config.yaml
vocab_size: 50257
norm_eps: 1e-06
rope_theta: 10000.0
rope_fraction: 1.0
bias: "none"
tie_word_embeddings: false
init: "uniform"
init_std_qkv: 0.0267
weight_decay: 0.27
lr_head: 0.0045
max_grad_norm: 0.5
warmup_steps: 361
decay_shape: "linear"
final_lr_fraction: 0.1
Each number is 128 + 24 x the weight over its row's rms, rounded and kept within 0 to 255. Layers, rows and columns count from 0. Numbers have three digits each. The size before them is the row's rms in percent of the matrix's.

# down: layer 3 MLP down (transposed), 1344x512, rms 0.0336, rows 1081-1115, columns 128-255
# gate: layer 3 MLP gate, 1344x512, rms 0.0378, rows 1082-1116, columns 128-255
# up: layer 3 MLP up, 1344x512, rms 0.0367, rows 1082-1116, columns 128-255
down1081 101:130132140134147119172128143124173112096128130098114127130140096153113131134139139102117101123126112171174102176180134137090151115158176129161164125131118142103093161140134101106104171093146131125111137137131134141122171137105120136107138084158143122135133134096084139094119110121145111139124185165146142124118132088179115096163157075116147135113115137122159093135140148095099170132130
gate1082 105:173159104126109101128101115122125127129142152105147144108104135166107142122170117068158141124115121116138115167106150087091139137142108169094118141146071125157099143116112086137058097149137072134179123095094087176168131112145111141124112144160094144136119130170142118131140143168150163118129128159080142082096094129129202071112172130142100118097155135125142135172094134114130164124115
up1082 102:148088133139140133121141164131079144128111103115114084126140110150149110125122122096129171158136112091117160126145092155139110119129132136147138104114103116145124118105138071114140120160125124107110110128112095137148110146104136129163117187094140146183102117154147155097130129152054099146111143096132126138104104134092161135143137126148166140145171111134117119161140074105140140165150
down1082 106:135164125147135087112147087149135129090139124108120117105094154146152114124173115144103149106101126150090138145118143114117175130172152134132100108112126139087157107121158199097095093135089140151111134074150107107158154109160119129153127084103144148140137110126120117165178146143146130116115142171119115149130141112144131151150137140093100134113111137149097154115174123092142086140160
gate1083 097:157157139114146133087113162107131108088117100108117094162112128176122179137119109115126111144144153150158129122142084103186114113114100136115128175137156153100161126126155110084068126103130093094141105094073150155134133112123131159147144109132148142132128094180117091128121134101135117137111111122167139131111170122150113135118147085121117112104153125128123138135159133147109115095170
up1083 099:149150146147116143139156157133112136107129118166112134065137107094081144118143079137128102142096159097080117131104142123138154123137130104114133105091135093114107130087129122146162139116079144125107105135116126095126168123122097150168125146125125095102095177094134146099126128122144128137158107146115148120089117118148124092147138120151130111153087156156098122132109130108098146064131
down1083 100:101098104135158120147109117145122108100161134110136151157157116129100120135125121139138147165083140135077132093137115184104126105122152100059179072172142104184165110109121112123098114150104107139159138154162097136142120141142151112145094132126172108136130165115160118134122141153140166143115137109098128104100091112103095106113107138116176109088092109119158106142102112160126152155109
gate1084 096:153123150090141156108132158189143104144144146096116150138146131116120139115163099116117133146130132106119149150160129137123097138105098109109147087167116153080145145145104128124133170130099165165144137136153103136102139150118119115103073145124118129118091115106138133114120129159123108117112125131155127125137123089166100116131141167138098103138111137103142103159152135128135100105137
up1084 096:128117110119136177139117137140101117140124131136084128114129119144119148147130156143122182117133128098144111137131106124121133105071098129154092102100126140160149159161121135181098153149112155092141152116136156128144116132139122103144106118151135180145117150125117129133187124156156146103150155113073106138136122122154094129163139130124175146091094125149114119119108097162132099104138
down1084 097:150130139137151133132116118113121131155114114135112156119123106117153150143145122106106138137123131086139092117115119160156134079077123112168114121132142079100103135125110083140182142128111165136183132138130156143141116095158164128159143103127150139139125120149110133104158141135121084109144145110137124127130108110165127151114094099129177123122132105135117127114105103134129147142151
gate1085 099:157148087114116111118121098137107139129125099099082125167098106151109110119120139121143097144137139108105095156182139115146134159134155119094122131157089102126174152132119183136093103144144166129098072144114179127128135152127106114109125116134113135090097105092172150075107118112122139098120089117150117129145121133085100131102127141109133147116082114130114144137134167123134208105147
up1085 098:124182069151110085083126125085133142098141079107068143128112126157102083110098166130090120117127126139152103071112168127168149131160151136118121140119092133128118123128114103107125127190134147113152132098163138181111154119121121116170147108110175146091138115143147123148108044108103137136133106131193123102109176147131098084090114122098090149126098173134183172123087138128143114110106
down1085 098:128159117129107111120097138108175133118149142171106149125130136098144121132122145166086144135114122132181150139128140138153106099151172134150124126086144148126096138089185118115125135132102120104168108119098147205092184085104147138154135132088144125141134147162140115166141115120091145109118134119117109127131131126173158113141167151127135155101149106124139112110119121147112107155127
gate1086 104:127146123174088102142107134143100127164156115117112148137122153118113139131135154143149093120147110112141123112123141131100131162123137147167115157099156125174112141116104166098134099136123155133118087140117111171140106143104107148115124149134108104142132154162114119158121127145130137103131141121132129125155143142113129103136132144120158128102111139148148175153131139106165100102081
up1086 104:116175127153118113170145122192124166183120122136116118129105188077106122158139120128108112122133127116142119134142150147152095150141112103149111117129109129112125121131103152107123084111141095138100115134110088136133092121122143188120140141129107118114111159148147151106130091103150115136151167158137127114110142144164136165145172166147127139142126106136116128141139150099142138130111
down1086 104:100156140139140117138150152151096116115093112135122139088168109136170120152138130150084160133128142136133124101120156171147112143094111090118148130125136162153171146132115145098097097120133084143189118133140138120148108136119122144105107164120094137119094131146120144122147091126114159123128120080141141097104134150083135136131122116140155137087126126142160144116128127133158103121174
gate1087 102:093091187127137134125106134132151073104157112152123114147153136123162138097134107150118139126139086070134138133111123130166178157157116158177084112155136124114170091111094153154113127086153126154119121115180144113119156127106100135135124112158110109132119137154143166135145143142139123120132130141157122111133143079089136184132165136162193122168133149124123127150146122114082154102137
up1087 103:129140165091129124162134100126176119132125140141120132129127106118127142131146105134103148117132126149103173092155121146117082096144192140136156181112088095132147096132154072097142123115153137111122114110111137122166141097155150072147156127131093153127132139172107072121134105119111134116137099154149157154121120131135104097138127138090132106156121159168117154158105163144131156127138
down1087 101:128152105126115120098130153124147130102159120108156107156126077114163131122118143110094128150129163156107105128141118136111133124167156102157158132073159140092158108094122129112118083097142122128110155178118140114177094126128131100124127104103106170136105087154092146183113114121125129093085111113181143140081126120150108129119150089111134118135101120121122118153084134108131140113117
gate1088 101:133126105120174102127142144162132136125150115133149106121113149127112155120129124104108131152154146083126175119129122098140135164159132126145150110133128115124092161118104153150149150142157116103142139126093113117117127112128145128108161138102151126125136135100166117098086096192145129091126157100120102136150168142093138096118142156163092124117122121110152123126136098112152157122118
up1088 101:087116116114145111101148108099126138132109131109127095168170131152137121146150138132129160111118153148117109123178148087190147121124119162136125163150098114137146152101125148129118112117155132112123165119113144092162145144119149116083142153096164100142131122143110132146129115162110140170126106123168142119144106143079156076166098087135110145099097103162147107091114142118150123140135
down1088 105:124149121150121170124147117144143116153061117119134118142130111094139112184145172174087114153138106117133157108107116139118112119143159130123152115113156084137125100110058108098130115129122150145101108114115103152135128112117116123138118084162118115119133131165141140077151141121090101117137125138122132166115117120135122140117137100119119135146143119151118098167100141118146126177061
gate1089 096:132135124164135129062086154104127128120123099144149122144086129144175153123157102160135142133084094127164137143086094154109114159160139089149092157132131179114140165140128116080073129147176100145175085135160140117153117083115103163131125159102124138138081112061133116138149150123097142153101148146158121127110169126149178125120111108126097165107130097152152096135134127122100138119173
up1089 095:130158096138109116158121123100124104117099114118172087108093110157147090132125081148109105132135162112147080113089135120096115128131154115121100119141145121138134177091123139107103089144108119155162129119102115095133110127095098159104149198121159127156106107133145145131098111106084116141117129099136100135143142134144177109100115131113124179135145139158123144128131108145086144153149
down1089 097:137141123127144122066114086131107124134093100126150121128137132153165111115133122155116137112147122172130121132065100141121132117161159130106106098158102129129144146101088119127156103122136141107114146108089125182122116126142133156100136141145122121126072120087139087111128146111136112148085149110118091128138112137114178115112121117143146154149120112143137111123116120132173128129134
gate1090 105:122162110109088100106073122160129136125144083146109118187113101182142137148138120118124155095144121097092143138106170146152121143163093110150136145140125180134172123064145114142120113116173154133139123107063111144145106132116095155107149141171154104150129102108182160191067120143114135147132126154137151125118185149112113079159179129140146128175140149130120171147113135138127134144138
up1090 106:162110121109137148124163137161150120096127112139070126128097110079128112159108150146105138164140169149168075089164110137137157159124119127124130128148132120156131170128117138148106108112117132096131180121149147123141181131118098151138167078109105130095151126129113118098102110108082102145151134123156122178084119142133120145148123134105114109097097128170129122117104125174110114102161
down1090 105:110084133138148116125160135120117130147112145114173137113134113120123142128141145103157155128129149131152141127139143127126116132124117099141120106067153098122133144075145094121152169133113111131113138103118167158157198113130120135137175119136112163105167112082109120122084142140129124106160140086150096129096156151143141091148092133121112123129122082141100135121110163173132130132161
gate1091 101:161127117136123088121115118107175102130152123113175117119122119140132087118145094129186109087131101162172142108162105085123093117161127145143124129170135082132089105110118137147140147092124116105111152130096087128150154100127119152106109138117091122163112112129122108099104154117132097111138139140141132090102092094126127110143130148127109153121171087155123109149134138099099161128123
up1091 102:126135135115115143123141106125109138107124135096138149138143112138119133124133150149164120092112174142116142193130107074152122117122170106168181172102117098140144113124112126125127150087076098133117128145117140117132125134153136138111116101163104132112071099187135137168131138089085142148134098104143166132098137132096107126134075101135146085110126130112094116117134113144158163151123
down1091 102:165156079141086115140148127112161084143175139114149109146145098127146124147132100152118140086100134141147131101105119111136109117157171131145163154149107116110109146113222127158124137114136142089113151116144115114157143148126111101092163123110121148118067099152160124081104182059160124153126107115160117175132131124122161139129092154116084104106154126142124110093105106126127149117152
gate1092 102:165126117163169095147123156125122089135159134089120105120193106133120113091124108101106179105108128126134134091107134104099123119166098157141122121087147096153120098125145128142096127136143160161115097117160087115110059093139170122149111141095170142130152117119154148126130159149161137132132127162115118105150144146123103096083142117122147113152118113143146128173128093143138128116131
up1092 103:172147111108136130153104112122089120126115103113149137134124141133102151152122134141125111133146140110124162129106125112097152195118147168150135093152097080117095105146091100098134168118179091147145111171106096132122123097102105122116123086119138128121170114134122128116098139126124129087142099148098099080092116116151107139140118125094094154164109101178117143164113144076108150121127
down1092 103:138142148117113173108099161120160161109113142148155164156090137177142106159160123120127065139118145085113115146142131105163150163147143119173152121148089176169129110165164134106130125096150163121107113138130143068104116141097155148149117129157113155145147087113142097172134152169158167142122097089148132166129101107128133102130157113125137151147158134124094139118124126178126103149093
gate1093 097:133143144086135108132100151157136141116099131092122075101142136126109099133089080137133133107134125116104135129164072131107092105142152127085114146124113120121133118173130152098134170126157138143106142131133106137113158079160146133101120134129132119116143131121154144169106196072130114091073124130142107113122104133113110142111155130113119138146126133085097084155124102141097148132115
up1093 096:160139100156121085104117165135124126136143109094142088125126126118113144118111136132116073130152151104149070091137131135112128173086140114149116139137155139170104107153147171160148142119139106140095130143067149115131130151178176111134120117136114105108095141088142146099138117107107107144164155170114164122129126116103138132112179130137147160109125111151090169149154085173141098123123
down1093 097:129147127133138095119119152127109148110141121148151117108164091137093141138153151156125121128168158159118079111124134166140111133148180128155140117093114139153137153137075182111129134131121167128114113113127154124147155153158185140175101109122126095108155132101141152087172113095111079140163108139083155116138113117147108145144153124120137156101138107137109142151101128123134132130115
gate1094 097:127158135100154078108128128131127111160169119097166138146083113130151132128115125089138153091117165158131148129156159126123121144114113117137128127105149139156129168173139139123130141097124161164075110109088144139127126070133121111151151162082127120185129135123130124150121144128075072187130096110112141090168100122117142087105107135160145114128073148155072148132128125141128110162123
up1094 098:128108121135078180109111140102169133094119147119115128130130106116145165147151143132096135118141130106138165140078150130116136116154097152139163122136153108162166135118118133079152120152134149168101103099186094145142116113162126153182117092113147143116150103121096115122140150096124091196139094175109126162132168092122125108134087132125170131172146137134112144102138135101078096124127
down1094 099:157090134146147149122102138149097131125128125165143114119168119138180115128111111131125113157161124117146088166123111119142100095124137149128184101172152104101088116090172135138132123128125103116162138168105096122123135155145158140108083070176109132086100126121133107133137138123171150113117113127154186118108161140122144167147133139090110131110136162114217146114166142149094133105124
gate1095 117:134112156134127135118129160135111118130123172151085154143085158104120155114129153093153132121117127121117110142153110111123122120138098150099173099083102107127100132098128146115119141092129126133159136154105123124161158131100097119130104114114153172141156149136165103111163163121120135137134142165180099147103135118152104098172127135198152105124109139105121118124139096125140109092142
up1095 103:076137109121159144131144084159125152135117114133126146107111135156117151141129140153144128150135127081125115135127122090092153122091122124147140169131115134114102174117111122145133108163119110125122155090132158100135103100145131132098142135169156126128111118117084115150127102104104156154148147110124143121123070115117127120097134151089108109136104107103135105099156139124145142124110
down1095 108:160134151105103139113160138145103096168196151111129122079118118095170107140130151101098146147124123139140129135093134153145109087089141142144095119138114149129164125113086126126144115151103143154144115101119092141131157118100143151126088150141069122100072126132149144109143131090144151138131101114135097153141127175109138131096132112125064141083117136129142107186086127121151074092136
gate1096 100:146167148125137148141124135131134180134116143108163109109136118154126126116133119089107113084164100089151175144160125102114094120152131151137159164112166137123138131120096140139126131130152210129137056086100157130121169101192145127115127127118136158120181115124148170125124092134153120113174136115124180121099174168072128121129154145095121166099128085106158142106139132154225138097128
up1096 102:139136091125137123111092153127134120130153126158107164165175119163119093149133119146117106122093159123139144106118084107092133101115082148167099113114132125120147157151126122124104128140139130146131098141135127092129117089047133154097142129160133146154136092157146090131140121133148098135184141118064139118115117108174088101139127174125127124121121120114128092138079129074166147149099
down1096 101:158159102142086146118108139089120097125145139132129130170145133126137112150154130143104156145143148101126123159083154123170137129155123124123121149160130124138137175119084098123139138136139118173138154122159119116116147140101125141086096148130138139140098149165128119092149125135102104172161112102123107072149138100119136121111134119128097114146127131169163116113129146142107137112150
gate1097 095:097104158168124143126112159144075096158096126141095171149112115130132076096104086135126121167107086113171112090103153138121134126128130122137149109137149128116122130147135115161087168101134160140123107197133163135116112157131117099132119106171124174118134095114108126139149131143146081144131088100093154144138127123131116154152173122113154144133121157143107090143126142124096129132191
up1097 094:173122100120129160131134097147144077131118091169144093137114125155134125152180113133131154124115137124135140138084103119091140129108130114134086143150151148132131154149142045115090123170111109132151106119164170141117117122158176150093105110136146150080164170088135110135136116138156149107121140130118124093122139104105156124089130137091096127102149086115131105148177124141137090145141
down1097 096:122149138130133083172088120130118161153081128138151160138121135170123126149113089126143152146116145127131137169144115101190148128128136148101102104166088123129131164116133124090155133127104143091127112143107116140108154106135137116150121127125134151146121075118086153095125125120131129161135157140131139149127131074150100150165135139141117144114087152168147097142094117114140155137114
gate1098 105:111132160107171104132110079100138124130163133118162111114145142150143102135131115120137137127154096163158069129124130129138145137102114105172124128127090146143106153114113057130165130103160145114157123122137146126139141123146108151134074121130151174124146160111148137136096157138148088101158164139104174112107140130072104109156167116094108085126142098161101109116115130128129127124132
up1098 106:082103142114132071136087075114175136162140164129129158107151146146137121148119108114150121126129130132131114135181142094109142145119109112134128147119146154117125105159159120125144157156158115136136143096112127121185151102144120126135103160152102101107141131170129103133108120102081146106126145155141119110124120148104130150125152114152163089163118108173122091108104128122172138133129
down1098 105:096155108092145133110106136123156114111067064145115113124112160139104086132120148110123112143124137117129128107157118118145112091153154156140090192116144120161169117114129089154142155152114122111115135116146122154153150130177088123108190124144118101151107167118124114135157148094114155134137122146150111128163134152134125143136093142101131141167097109121139118105113108141144145116163
gate1099 106:098134128107171108120163158108099143111164104123135126106101123134110119098104116167169115170153097123101109152152131114076137132132153127132148147179073125133108115143126162079121159128162126120102132112124129114165131116132114138120149109136148143128091102099097160104088136129092110110121110122137111121130087144110122096112110099124152152125114114131169141097174127161133149067075
up1099 105:115177136109156144104153131104142115117124095145140119131153096125158135161157141128141118150154144147132089152138173152128151092142123115145128136133111116120121142105106155103133186114157147121117092114130074118140113116137138148115092103119114131097119126151120131111123149149167132130114110146118101112126092158074104117122145132119142183142090126129144145094133137151068112106105
down1099 104:128141122122102099099106099101116086118033109162131121140160108136147118130129154134149128147123143104166098124148144067143127108116107149179116110116110149130142141138146132132115196125135104129143102093094119142142122114095136125113102117123120098177142139126128153142156158175148126104142110103083118072119116112077115102105153146093160136142138126107128158115117115119109117132126
gate1100 100:105141170138149142124128130120159175127118099101102122125098133134144135158136100115173120160109141088139111139183142122160161105131148119152096108114145147129152162097130109125161149122111143132131161115133156126107117141139114166097140192114107120121110113125125146157119153108162150169109141139144133134137124133145156072135135126103117143127127126152145154155121127143110158130080
up1100 101:093126134111171137118102093107174118157115121130121096146101124102146085168107129107111153111143142125147081137128150102095162137080120111157157138149138113155158113082162098137148108103126158134089146131147168131174129137114102124108153152095130084111129134127119134135115104128143148105129152117112107115169133155131126115145132156107125146109193115137138128156144112110131111153165
down1100 100:140134111142139136129144131104181136121134122132121110167159084096112157131107127101141108128124096125145064111109151139142149097120157132139125104165147154115150130133097133144149103058148100133117111117165096123121080130126137126148142141111155110122126150156123109177143178084099139138120077149100116094116147090066137136176162151132091116136182074125118149152162133135121070128126
gate1101 108:148120102108144132142106143162116116132147132107168121159111102120188150172163106158148170169125129086124091145095130127113120137114093141108099143135136131114139149073125112041150153148135098190156115108068106122146115130132140138129161148100138118104144126092089113094116110071114126083154118196145105147143111137124147128124146119115128140145146135166114137147167117126144127168124
up1101 106:134140143101121125102141153108142206137160145126135103105139089144075150118128137075159095084132127121146154137134148117119130113142150124117151130138114109154108128138125158109120123138083141162122147141105112083103172126142138135139125124119160118097117092125158134115141110125102122142135088132152126114156152118163120120090155145140141107109129209149127141127151095109165123129139
down1101 104:135118131117148114135117134165175079130130127140099118139106126129178142127131136180086173139067134147083120167144144132103085135093122129142126132185141129122149121091183095111146135100139123148099108114133159129143144107123119138145092113149079105118132146121151131149130127144156160130125174139113116132094101126139124151153145136140112107172143113134133118110105157128097157131147
gate1102 104:135092177119101156164142136170148146120110134098126139127104104169139112089174093163095191117130124130094155119150101080114135162140123138177157130120169125131120134136135134127148151123137134070103148119140183146121169151130125123152171149149136155139120133111135149130139137135097112108114081107127138147156132150110088111109161118145145097159126123156116116135121146135120153128128
up1102 102:091135125111096148118132078146128119126117137093133110164121142116144152105145145139186098132124113129149116165112190136109104147143145102092147128113150101121175097087091124158186161139143127140126106076107139130119164124144137096089133155154102099127120160164089139137125106134171121135094132116143113173117126115157108125108107132060138142109085143114149155166138158195108111111169
down1102 105:169143145120111126117149122106156139115143128123135135133122135156157147194143127130120121140185118079112125111111106126131106131156116097145144126122152107117148116146101140154148104177160175134120108109155120128111175116137152117110114146142132195119130086178122136133108137159125154107211126118139120087154145115140126136103130137115111145114096087109127127129152157093125092131172
gate1103 104:108114112138158107147129129088113093126148125121092122118139167136133131129122112137146143121128157120104127135115112143095135125113151126140107128090107148120164167114125126113106111169134170164080088128124132116114125134105125120155106145141156134089139108153149105118107112147139152085140144103180137092131133167127130110095127145110066139128090096100129133089121123131136141091138
up1103 105:090117094111109121155110163165156117100101128145124153099172061204135132112118131093040134099116118143099103113114119149149150143123117130142166153166117119152135138105132104140136137108117122154104112153135140124155138155147125095152126126154126112170122120123116144116123134165150145159139085132114160088134120098167146177115161105151175118150088106143112116105153119136140120109147
down1103 104:119133144086081126131106112180150131127172104129102103127151098127084115103117113110109156124121088145176114127147111137107140135134099114135135140151107143097074141143191108167182130132125093150116098143114141094161131145106126083157159166115152119114123159118123150107138136105127135134123152153121116138127106118161175170149139129130107174129123136104123071132130101139118114105133
gate1104 110:113094124142121107116134113076163170087177134130153109082126128125128188179129149134105099166118125154115153103121109135133134112202146130108145125104120152127135125147121116100084146153151086133172134136096146126109119110139131116145128131130170149110145133138150090135133119115098117117109133121136114165110141171068168107128145125109086118129117177096133128119123082123084131096121
up1104 113:122167144100151137125164165151117084158117104103076065139141133167148095167163151127100109109122122133113117192122103125132118108086124094083132155166125171158126136120125106157126149139142151149053143136204133138101135136126114146142137119110125124134174130109093161132121148129117101039113141124109146153125125097126150117173088092144121159128135114124123133153142157149122169101154
down1104 108:117137130120166162139114114157140127132144111141106074092140148088159106159128086179131079157132118142173102130134117156105110136087136153069103143119111124127120124097120132078102146129144057092099149126115166134145103168117131136130118105159107182086093111147161128133139144120104078124123150106134143108115140141135132141122149141126113142138108120078136138150131135102107119092135
gate1105 102:109161170157175149099153120112166143133145110124114135133097117150126178136148155123134111117109106157138128167119126121130129157123181076104114190172121106176102191083150144089109171100141110186117128142161145179081123111111128142106140112138095149089097107146123173157156117102124137119134147111148095131126147151117136109168113118087114158104102140120143122150148154137084139129147
up1105 100:158113131146138146118148132136097133108155106117135150153120146100134146107113140141119125135127113118099126092113116164113139139122125120136089119104125117178125194111133099133140101118107115118159087126154141143166102135134150084115141130166096118151116135101112126138143166073151192146144098093115104166167112133139131102161118138103155114133136117140130136189192111103099109143133
down1105 099:125135082146154140123162158120130136106154100118145162110125128148162106119137123118134099137102122158100153149146089088154128131124179109150114125113173106150130156137165125146174108131083085141125126088138105144156135124107098101139105131104135130116143130154146121144139149119136132100167127136138147176096136176125132156165125127101090102113132108161117115154101152126108104142115
gate1106 103:156122119127119142082158175107142094118106104150090064119101137106107121109151091113137125133106151107102163141139097125163169143137171122163148122134143149156092107191161120111058122124143149046152083092116105113145100100141113112164092073133131121095109133116117135099131147158175156119116162138157131138134132151134151109145142129132113115121151146149107153120102087156136134138120
up1106 102:147154112155169111073143119155103102112122126117140154158119114157145109126121138110123094112122075130061170123140111114111156154130089096112145110136135134109125100135128115147104143087121132151102154156135152158122113110114067122089121126118154142158099102087097105121111137109163137095117125115111138136123141110110101158136151116093120105109085150082109089151138099115135144111136
down1106 104:126123154121181179128136139110119149103139124166092119169141101092090140096168139117151150116123138132099127089105147131134119106069107147141137125106138149106160115137105144134119170152116151077140134120103105117134127176148140151103115130177130100113087172142142137120145113120099134152120144108134135156148108147100168125108116134128152128080130126162123124134113097094096098149173
gate1107 102:107155170134133144122181117136108088129146186110130132108159132139135116111071102132122145148120121131112112114077130152135115143115123119134103069124129134151138166140127075115144113177145121138160141125150123128127145137123147135146114121127147143129111145151146128145135131126099140097189110149097103135166151129105128153159116093125085166122116128146135136166151075156138102101091
up1107 104:192111119073168123144116115079120133163096124142117120187151102124099107113128108128190143167127098146129130162128138099127149126128102150141130124134149144157122124121108102071151126057193110120127139144142156141086137117109106157142131139141153067126096120122128155109115150117086160162098160122162106116120167107127144137139123122185128137096110104086142156119144152122134099129126
down1107 105:114117125132111111148115127106145114140143123123053113125113102160131144114137096109182145166158162152125119108117144114096140143115105090108120139126110165099068100088119107193138113162127096108177155122111171127122128124148108114151134131099169123100119183063131142089107138126143144165095138159135108090117139120122109096133138124136112145103147121118109138099142149171124109124135
gate1108 098:133100151144156132166170114126152134162170136170111118116118120119141129126116160132144176134131138108117110146147122143175202093113120105136110133129092095135138134117129111109116128125154102089107143146090121157177125137129120107085157159126132108162154127106101111142125129154154147100105137104082103126140122182098104126145111136152165100127155108145117148108144110170146162089070
up1108 098:110150157134102126096107136126146146116151122115147121122097109126135150117119105152125103133119160148083115198132154098130071104201139117110190127194129128138122108139127110122147169113070102184152132118156145132089120158142117128113129103123126127144154160141165109132132152095137113086097175123154108106107134101117101118110101147128136093144158159097114125100114133128134116121139
down1108 099:086125130117162113092127113132133093128145155160126117119142092161134135130159149100066168139076148101141094143161178114154141149095125172154153140162160082103142144145213085119113179086147162143176153143125092119103124119103095133164144123102126157164084129137142130142102110128126125152198175154128133177121117139111142093130157129136154140131172139121118170096157124133145164150106
gate1109 145:144142146071101161123093129119153145108171160133122135118114108175128153107115150101117155097128140130134121141117128179126089092116180101118135125105113136187132156114114095137099153100129155176117155096143163112100147157125129165149150161134115137113134173138168144144149156142110097118172112142125117119155169137122143114140106103140107108170148149166153148088131085161134161085158
up1109 124:148076141118111131106133125166106094153156107074121120142116177104139115089108137152110141155133102084088105173128113104100143171097126159135164114117133123137119126128123112170174130093125113110123163135113152113150119125159126107089122145132141109124137127112106144160117166101145099180113132086112151110170142121096080117111156133098136088101149130132105119116153096149121137134114
down1109 116:145131128150173153109135135179139129131180169092114131115145145117119130096147161154138135131076144154113134106148131127113115148101123166099142146159119116137128104183177118140107140120133102111140137131125132145123103070138099128129100112147166089154120139103148137168162114104107131131133134137155132152142128145126103129127148148118135147115167135162095132110142146144155132148096
gate1110 096:093136119103138099079095112154137095118185102128154124074165150123109105144100152141172134078134110078121106062116068121118146186131140125141119130101154102131109113144109118131123139109089134099117165182105128135149138115130117161108082159093146105132119105098105105120124162151114147117132193082148148117135166113102127115110135154124127137119089127117154123145102125110142115075053
up1110 097:127138129107163174142155131141153085100134115143126106104112137102142150158110103100128133161140099116099129113114123150118111150122129082091142117145150134110119107188174090139155123177092135141101129130103137160152139137178118173166134171114116153088101138135129151108146121135084163115120154102115107129147147093118113159111157119142141105143109113152136095123180117115149127119129
down1110 098:116135159141126134130077136164158102079153117129122122079127136127138107094123057100124086080076093099120103091182105146116157161141143113113157146149147122117137097160122110115201116116117131158183111110146105143157078086132103151148080159107158140123119108130163097131140136113108170072107117084117116188155158125119119148091141155107155111117146119107198126136143135126141118151127
gate1111 099:160156140090101100141113103101102130124123159117165122131165131125106111127105091127124150141111088118143143102129144131104154143148104125121102104129153092133118139107123099139124117130178141116150136158157114118101158114155133142141125124114142146100124182089135116143135133113077102102117084098133120091115123170174112138086173126115141132118105084116128142135158166149101133110102
up1111 097:127117112118147116098135136072136153140181149112111117133117117127161120081168138084126088135120122119092132096143070156133143110135165129117152127115150150129116135113111145152151097149088132142132146117138131100120117126130086158153158137159090152126136117078135140161176140143143181147162092122130121149156111094134158127096142149140110128124160133093144149106094110149162139083110
down1111 099:116090148138109089150165108149082142115120176098114116143174120112135144125149064126136147094116111092116172156146133102114137128150096161115146114120141119123160105095141092118100088179120102136089128096143122114117143121166121150153118098104139172136137174164148132105124129125092113143152112115125073100110130111120098154123101134121138124137142170167126142103154147119134117142090
gate1112 095:140120089109152116125122147169106122131104095103116155136150082129170126113072131151111153133127113086126105157107120142139116182144144139081123081139160109143156148129126164130179127144165144136147114141133114115141161137121094147142116142157128120118090132075108128102104103089122129163139117143138132119135087148150120137096127161116093158127135165127112121146102100136164096106120
up1112 096:107131139126092098117133145094171158148154177163122093164145139141123063132160189108147124156159126090126162174130131103134145103081120106135154100159146115108160110075153112149105135119089149156166154142149116115116091101114129109093150146167141156154162117173133130121162146131133149133144126144127151165166127100151117115079098159133139103133102107115116131115181129171122135162119
down1112 098:131143139116118118126141130088163102154196155127100162131145102156138166128118114156137113148108138094088119110126096109144126138142119159123111124188125117171114110112071140150129155120120126135104134105106146155138112092121104130127105183136114118135130164150131166139128097130127131156123082108131137128185133143109112187111136145142135133130121107129132132136117134198154151142138
gate1113 103:125097122151125147147118087129122157160075135085111077118175122139124195106113121126153194132144099136134130130123118116120113190114151095147129188119141148143130108090137149096152144116132135168146084121083105143114132145157146085095165099133128143135125125147113158103148116117128138091092141139100107135091132148135134124114128142109141141119152157140121167144153125168123155152143
up1113 102:116113103112109119121135147118149082151124149069103142133126137121118139157134095125141134105143128111128120097088168117059131150134119120126125117146147136114130119096122137145157128163162141120143113113137142123083129078160138097097116145126132130187123119108097172130118139164107130124066089106103108137145129152091071150106133119114146112084165113167085107099115139097135106154170
down1113 100:130091144125118167130141122105112156173130124150179142126119113135155131148122089109100144127086142131145135086128099146137151172151133117105166126063131120159145118140082111120137110118122132121143148137137141135125139102101133104138111081132146138132155113108106126076105125107173128118124163128130152132109115115141114120112115122098135144159149111084089120133126103162121131137096
gate1114 108:179133142126138117158107104128112124119109141159135150086097132100136143148110116069128130152109124138081086125178164114097119150122120102131118149105155156163123168089125150134150152121116157114141114131133129144101124149146166151146114134106138123127129143059176083119082095175110206122137146108117116111122143148157154092149117118135110097136112144142150164156164162182126091134144
up1114 106:113127116141139112176135109145122103087136114121121130114146118082141131115116107154127121128118091116088115129129199119081140122181120105124150117163083128153170143107111160104147141142117119151103088103101138157083106144145178091150167131111167105130178167116132115076111141131101124110165084145134144117141120150132129100141130148153171135133134114143147133143133101183153103102180
down1114 106:109138112124133120153185126147110154140075144151090093027112134111110153128121101126109164144142136141165095119139121125136099096136147132124085147115129143122089086131087161140127152147100144129143176146141136116149071097104165158130145120140144121121121117086118145134076061131134158156101122125186137117129115176126154142141148114142119152139110108127119158134154133123151086144117
gate1115 105:125154142140101141130135097093144106114119155135138103116119120149117069139137139137154107114127077132099115116107118136102133122130098149108141112168130125148103136176129118116135135177131153172070149146131128149106100103138112162115120142136163150093150127113142101101061155134113102111142141078107113128103127095130145103129106146129106158104141153109091124130156131098109114083107
up1115 105:102159130105151159084090172143146110115120136122118119128169132169121142180141133110107127135140124039143120109123140104114135137147160108122131119123104128140106104154118155119073114117081108107083116077112140111137131137151116121140101111132163096166146157121131119121144104098121116155090112132139118114175107117112146137126137128165159048114109118115116099098116098099144180120149
down1115 103:131158136153127129119075117171101150109127129093121133146132137122108164109102121101114110127116090108168155136118145141137115126131198128168090124153092115167131162111130154130113109148123106151097140113097112127148123112159112135117129151134194128117166166114107093091148124123103161162118138124120110108140172121119104159141122101149142113106129113122096109116170112094160125137106
gate1116 097:166154124116127112106096132105164153126121168149111131094117163128177078133139113097135168129134086131152106131124142119131122133161111116129136157136116108154101143098118124110159129157123144109116168151125141101158091114116114136134096108148153104091133098136134128188121165151156049123166138102128100144165139113167143110112092137085137091122120168134154101129069125120128143099131
up1116 095:131138110131140091097149098105122115157146145108114093167147107163145142127085130118094079130109122138178149138092137145115150069117100093152144178131109139133149140131131076139127142113107132133078154160110139133134133157143092135111141123133151128125103163163124133109149131117126115156108083115079142121136119095150144127149115166140126132096127141112125125138147106146121101128133